From a checkpoint of a small transformer trained on Wikipedia: 4 heads of 64 (2 for keys and values), rotary positions.
Each number is 128 + 32 x the weight over its row's rms, rounded and kept within 0 to 255. Layers, rows and columns count from 0. Numbers have three digits each. The size before them is the row's rms in percent of the matrix's.

# layer 12 attention query, 256x224, rms 0.316, rows 185-191,249-255, columns 0-55
102:151164124116143155108137160123127066121162118107195147111178123070109129152068197172117198112113123188071104154096145149091135170153130123108120115131122161095166134126
135:087083092083113087063152089135145148170118100084087142127113111118134080156149137124121109188123145109131149108133100083177127149155113109120152076127153127111151120129
158:137147157108101146178119162094194117147084140072169148125136177136093181137060143096193131106092061149129161092084087068098118118151074130141156150142102149126174164133
097:124154143122095120114118155122138115122154108143113098106180148133149089126142142133181090147157052135075166120138146131142163189104124173065153128141146127138104115163
104:144147130203105132127071094043121122123141053153133129143112040168078174092164130070167165121104102102142119093148181179147137126134113094113143124164142106116166067155
122:082115146050149071132070131102138133116093151090148110146126169115094120143116131087137148165194127126197127094020075116119119141097106155101144151126140120144122112119
122:122143133098142114131085127213143124153097158140117119095178186159139091099121180128129126136128149130130150150106141122126161172099148125070113118102080111147107168148
104:102107186184117112127146118156159097155171109173117123138146106097194157195125105099100154133116117146120126139174128216148104092151093172069126120117107070150122109207
141:209102125115165100141108118131125121096143093135147114116132135154075104123161164132182098116119120147130122127162121191105134141122078080149192103140081060096109114108
147:083116101143147108059055127136114100156124155159175129148096137124093097112101116148145121106132123133142193149131154130118068131100154202132117125095097188151113107103
112:159155135102110113134117137123121067109109125144087144181112097160114171144126117145153137106096119154168153105190126092175092126085108142137100191155125199167125103112
099:180077171141179142128139175168144113156160121137131124239098133135139101115160152106124118118141119145141123156146175137149137122146114122107147125136170136193147113044
109:038137169146112119146105123150065113158191144055105121127154155094067065088113164133132133086098159166164094142102080113053096164184128171093054146151130150071146135150
121:133121157189154100128099099145116061167101119105168135125113124145105150126087153126149170117096098085124128149192141100168154149138162088107156118136110079126125108117
# layer 12 attention key, 128x224, rms 0.288, rows 121-127, columns 0-55
105:123150144097058083120089141148124118172159143156168125124135051165049086153192087132105067094134164132141212096072170131119137173103125161114129091140065126108154111093
103:104119147065126131163121073153116113120117146131231091139149105172153127107199157093131103109167150105192116146091126071110120093157192165099098175135139171118060118085
114:081137090132113100109110154137197163096193111107138124098113097159143151118146160108159114143162188107132104145141145121092137163108157097138091106142132180191096129100
105:151125123122166099135150148070148111110112157174140089146135130151107123161130162125126153144133143098156097184144144148190119065156143115131139088136134100175134078095
114:168134150165171122158228152183144124136155132131087094097097118115120040103125099177099129114151114108159134131134128125092121155124095110136101131135149132114118185087
118:144107180110075119163149089151100126106148130116070139096130128130098146157113126088157106120141121179136144142063129104119154135133077117111095083138102153086133108136
105:175144149189116142133167147140108092120131082099107139015114155158099132142112091183187152167149116113167133162121151080175092136115119130133160087134129100133144180126
# layer 12 attention value, 128x224, rms 0.285, rows 64-94, columns 0-55
114:115116127158188107162148028159111141132108135159077100121157177130146152118110199187114145149129178150088152180140121126051146100164074122187113149140142053113140157131
093:120162120137129176173121111101087082103192064157135182167141139117154118139146173161062123124084130139060115105125101128175109129122126162148048133087089175131161085109
101:179147142105140133129147111085147202129122118120177111111117094152129109124167123091131104175111078174132141142129153112132127144111130164098119135132176141133173123145
102:148149128109140133089117147135156109106161133059118127131121182165141127153133067051072119162108149104098032085152136101140091109125121116070205088148090107149152126148
104:112096214169164137123071173133155111100201159107100126172089152180168136100163124119110205097096157068196145085148159122127104096139154144091076128098082156179146139109
090:131153140154105149138148152132049126094087175089113111153129184176145145113070155127105163134129114173156094179146127140111042198146152140142154175094155073120089155069
096:134095118097121092104198185081124135120111105091193121141133092134131077164144109134103077183075130139084085143112123213102116094067130119183166087085128105114156168136
100:166175098171067068121187090062137186144134165132152112167157097195110193149162109056109098113091091150078117145150139131146045131085081103138131144125148152119129127077
096:108139143120132167141131175140092160108109086209183116150106104152108167150099174116132143195134124168170137138142176113103192128102144068079024097114121106082114098174
109:115091107115114101052199156138139105132158077128185144164144092160156108139109117061212086104141119110144125157146157152130102121157143124084176098156121131114107113094
108:124151163162153119126147099132092149100106115114091185083118121138136133113169153097111187167110120147096072115151176108149141152137160092165141198149167184151184104126
102:117082106116160126127110121109144108197131138120127178146126145129162108171147081123169166101124117082138160147129143167160155134150162092105157131134095130154057130155
102:125143099140141164242108095174145136167137127114129124134131210128173116134128137118137090184138061108175173138146123134097165103136121108142079134097125178088137125107
097:149169141123151131097150101124101158128110097130143087100135156164088149107161088128064144125134108125058101135113151094141138189162101165204144093133124152082151041126
106:143069159176137128183114180086067100166163114123126151159108141129136164148150118058184122104090139157118152150150171140111127070135092121089110097086133119094162145093
092:148164136215076130130104144097161146107079074134202124147168119169155208158176115100100153115139113149088130141145133111149101115117117151183172122150153146138144173135
094:179134148136079125117065138137105133145147114145115186083129118087153089082064082107157130108043139153128117185149080084112150164083136101092129140173142114089122162117
098:109131145150180141115116074085191023132129157141077152130117152179056171149133127094111139142139156174128124110106113177108131145103128183156135136105157153132161107155
104:101143184143124137153127162162153122138178154120103128111073113170205123141071103175132063154191146103070106141101120172186135097148105108078090164102077115104095065095
103:102102178084098121220139107113137133107147069147144123122074154165137083121161136121147114159152098121113105130123124141154155066169130106168132173171134140083113163161
100:155129070113132160067134174092173102174147174097104108151175104194135160136134113151144091126084139121164114124134132095099066155131108137122177108077128122213094117109
089:144071137093130128092076147215145115037063120146120151097137153107142112166146106139126138106117174153126076159123081056137092107119146118149214095076101167147136144187
107:090181211154126144167116139097070178172092112165121055135090112145160097149129152200142123134180160180177125110097117120136110071173146142118133157110179110153115217088
094:170143100104175121121126165129126220146151117183142156109109121110194107108104092139067124107154115159136159156134123099125093168119077131154115118121101146126075167146
113:155175126105141073149096127130132125109159128170100136146129074070136134170090172162093196107094112111154172169173139122118129153161116173143142157141162129180150210169
102:122102070106138091167189138114095095115164184153129120114103088152082121133127127134171141091151090116146121206138127079146131134179157076099145130042126168135125126167
099:142138120191116123102137135029123150123127158174132146162120128133098094108065093082107175115192094130109177167122142109188156173164119112095177077132168092102099092087
098:119112105160132096151217152104168129097059117113080146079132114150139143120101104132140135225156151212091103108113131065081111133124166148176092098155151130174185136099
119:080129144107121190109177167096092084154136106137123206144164118125098200094149113122092131114108103192162161131113127098132183150074131083145147132108106185116136125156
094:177109096097117126134151142194147117117092103063128110086127158143133098158146123139109134133121080114175061139150080135158118172135140063122088116079129117129177113129
106:133113164089115129148110157116130199150167132132124120114167093179163114120148140140125135167103066047098098119100154160109126099134103148084123121104168128121112157145
# layer 12 attention output (transposed), 256x224, rms 0.279, rows 128-158,192-222, columns 0-55
105:100104132100154108134112105112122106121213096081119115164145173106086118094091238137100146155120134142123127169086109139162155050125119191130141123151154122132167141128
098:109122134111111147104118126118173123151121104155149131110146129154135137113115139126148127116075112168157180089166091122153123090142105142156149212162104175108091121060
105:180138135132124138150172096092160127139158155148159128055176154130134119051125105117119136106090112106129130071084161135152135110066142136085118151136163149113129163103
104:148136138126123151111165080137071142110120082116156136112086136124073131122109091108134106120123144107143053097104098075107068137173170085154148147123154106177112169168
107:108118195168146136120141119104165133146144115187169206164112144118164153150201108153119127194113149143180152149089136167168120111141150157091154120119118118098134128094
096:224154144219123116146084155073147060130118123126169151143131124114132121104097131100086148148119122155079070128114150113092120159076127114128108155158136136136140087138
101:085107148161133113131113143086152081097138115137144123128155154109083140139120148122090138116171089180115095074169134199058149165116154117157098101119127116112114115067
098:132150120151104124146196129155156106138099137099108151163140121119128074200112153174126080122126193144100154121166121081152103146085130086133143139147150134151151066160
095:102118116116109084121107156159128174114172113115116117127101171152126090113178115145146118120124168173130135097106166123096154124144176089073091149111149154154074123099
107:089042178103126161110115129184155129181098155146120111167103106158124152154121153134182103044125073146143117154156138136155104131128146125139205110082075142107151115086
106:141110097125206156143157149152188088110134115058097124100154090182155124123097174114153178107136141156129137117162102173185117146142086131101118153146155151091135079119
102:118126120075101134086135094131146130147175063192132144083141145121112131154141061164150112116160086134125157166122161136143082077152110134113181122119174142147082156140
104:183171120131121181210169138139120182106136095119125079155129168104182100125125125102153101111149118124110160095074176114119146113155168093192068072179085160145122156110
100:194135118143133131176126053080128116128168161160233151120103110182087144130113123107153114138125131212117155047134129095070162089102124123094120190115099120105082122160
110:192171158126150133137166177155078141149136125122110158157101124156067126118181143084149069159163145129100129194121105126127074067127117150107156135088148110104123191164
092:162088124155119113123109144129171153170185054163152113165133097148117145148112135063106123080086164115131156138178128132156114136123162145086092127116153129127127138115
106:127128109149172121181106140140145169163130136100171130127081156144173095053107140062096073107072098117100133166161138118144040167145196074130078154126136077093119152147
093:095121094152165165103189163155126158168124129091105140136173146140087200167134130130072142237170139156103116157189135148120158138122122146105108116103122099095139139122
098:113091121135140132118127110133136085151150126108151111169144185110099129105154092226114084163101117113174164135172190142130142146202093130147099146135086122132119117115
112:141100212177135080121106073168122092091168100124134136111119136164162157100145135125217139139138142119091124118186097134099113122166166099091030120131156129107155155123
101:181169160095086112169118100084139104148157143142122121158140088180091156168133135116074116114095099101102088131084118106131186127097090112115194096155129118177113135135
097:155137145150097120107124138137123107156095099094109090094118145116087085173120101104227127092119093178108090148062143148128130162106119124109130108078167140114121089119
113:134104161159171115126060160184132136127116149109088127120125183150147142081134161121164164132173226169111181103177160146078121121149141144121088058108102139159128153121
097:112190100073124162121081171123096095124149147121112119088163110071109094196101136179155124081165109131148094125145122136090114151116088128134133134188144199169145163094
112:114131198125145057144076071107121115105072129187157174070118126146072132103101097145111133121111118114108107181092108143094113142164114172129152170100142146107111154139
106:115144096114104101160108101113102105137123106145092113135125124076151156095110137170133120120145080131115144163185137062174107121064104097127162132155140160174098120201
104:126146120148174108127188136099157081172098110208079083091073124118075101155131178151161171116084158138117132104150187129168124123186153151143136069114116081106129114101
107:113081089155135099194129116121090172170112168122133153146155120090087112147186134097147132140158125124145144096198144127122137072120139203164083106119114081098186135114
109:097114104127111118095125138144110143097006156105188165122136113092124172066174126130162122126133131102152094167111091186108093079107167146120167138110111105152147151113
101:174135148109055111167148195173106133097119102162146143133037120129154090090161082153120109098101189134205167115105133135107154163096119085141182144145098100158075121104
108:164136140077065146081095172142147098169129133123173127099144128103134137144114149196150152098129073093161127114152084175087129174072148127145128099077160176100111119098
105:142176136129098122085125142115118144136073128160116166121113074096153121146138039096170115136134126116147134086123145167194084230108122112131106129120109135135113171086
097:136146143156193106145138139156144141124172108146114064153061105150086150143145126131146156116191146116126120185183142103124150145093116104109172094152135086173143132126
090:106123077137133183113104131233069099090098132116094124154100117067139132182117120174150168103134156111133109147190074151176137176124116100136095104128141092133083078137
100:198110127192141171155138107118153160130132164171142072149130146121158166129110145155162128139137153151117197153086162101144169142095053118184105062129080145103076096092
098:132173074106109086167144106144108165139111169111122103131123104092089117103081118128094104100125109202078106137123127107091123151136092144142147149101163159071144106157
093:115106112044136155103106116159112151151153176184072141105113117122147136147137067125151084132142113093123153041161129142153156094181158149105104047164063158174160182121
097:139148119089075159114099147159153172180126116118081102145079057107193128138158116148174156120186143118107161166073133104159100151126115114097123135137140139142096138142
107:082125142067113138117111161160110104115163138150110119112098136150114117059161155113080170157141089075103124097108158132118171109215139163088090083121097091116074150126
110:206128132127153133133123065136103101177079163115096081101205117086156161159143092128131209090095155147127085178157100120132090164156085190157186086176077109180154125116
090:166163107105099115130112137102079116108163131169083116106090135088084163108155151152089144166102153112089154152079085100080095109129125145184084145163111083172126131171
100:153112113094133117119069084057138170170121143172174115129156122072179119205131105176137105193091083126139158134206101143083147118125143144091080127098152108124096144136
096:224106176102168091149088140135114138054145151087145114164170114097132137091114116085133107139120127129089145112177102118099124115128184132133079128157119099122158143108
096:103137126130104074060075131100134053117162162151120166158147060134093108102104159173087139124152162139126094150135120174115091104124090101085159146165181055135115162144
093:043112124136095114195161177158146096103077151072114148149136066112138104138120158116101119145102182072173121170105129125086141068137092067101118116183123091124143187099
103:105137053093101144114093096117122144150109127132135106118119151153132147163140086188117142119119071130137143115099092096132151153084207061189146145177136111158120078097
099:050131085084124156159131096153060112091095153110079141112127088066083115118091145095170168126102106167121095116168125127110186149073137116146116090144091131092121105119
092:124152106121131147094201121127127089116138154079122068155115105156081147162127131137193185122189142110137148152152203117115185139113114173127158113112124176136119064142
099:065103115127117132096124148142086142120098064119130169135101084093124119144143151118169117086063120108123144098150146119119074123142134131118192085127138150170096092142
100:108150111176098123103148188096142144114124133088122159078138182102084112111146157155110182103066098079111142128097117114122146123086139106090157159133134181108166145126
094:105162126126124150080116126097096138172107133181101135124128120125104065126087156157118116114114133177124090121054125129115099165106128128112212093145126123102133073100
098:066139119175155112110117084148086132115124115091136187117087147066164101116144118168112120163170076108106180098114065126133108131138153093154122178137147140076218087130
096:089148090128132148136155172056163176117150159119139148117118122128132133125124112132089175148090140114171159125178089118124170113113083107167109111168110160117094158108
095:125087088117106129130104093086114076045132156115129136100198149127194087139091150134110104119105099034137154136087108117191156157165128068147082158136096124087113096139
096:007122152168112132181180119117091114170108168106075146181101098147150128124130220097137143164126121068131137135123091141111118059135152116145086114116132086108113073138
105:111098063141094185056174145127165140145151096087129105150106170184186125143154137098122052126166099149183109084159129135170142120136141081062123112123141104153128121059
094:154180120176084100096122150158127245122168168169159143154089153118138115133156148073157099176097160145132139094094146150125154131168139180132075130125131131075119126088
101:161115166129109111124130103148079118141133194069157111157167139102132138096163148161138062123150130183180150148112065147091172076109079121143124157156149140112135181203
095:154174162078082093082121113087143116137239111107102118177085141115100130119097103132143147124152102117150124140112130088157124192105139096114144148093132161164060129096
100:165154146152106118097147154079115131084171129160104067088124122154147085156121112132126137183099104166117120138197113086152086160154098130121135018139139109102124092121
096:103144074180099127133133168039092143161073129143110151130171121128181171115129159108150133119163146188067148151124125157139164095150119146135106113125099174123132113176
103:086120086176193054143161171109103142109152144083111125113106154158108083079111127102094127124138169154118132105013134152113089116153135092109097153098080094143114125128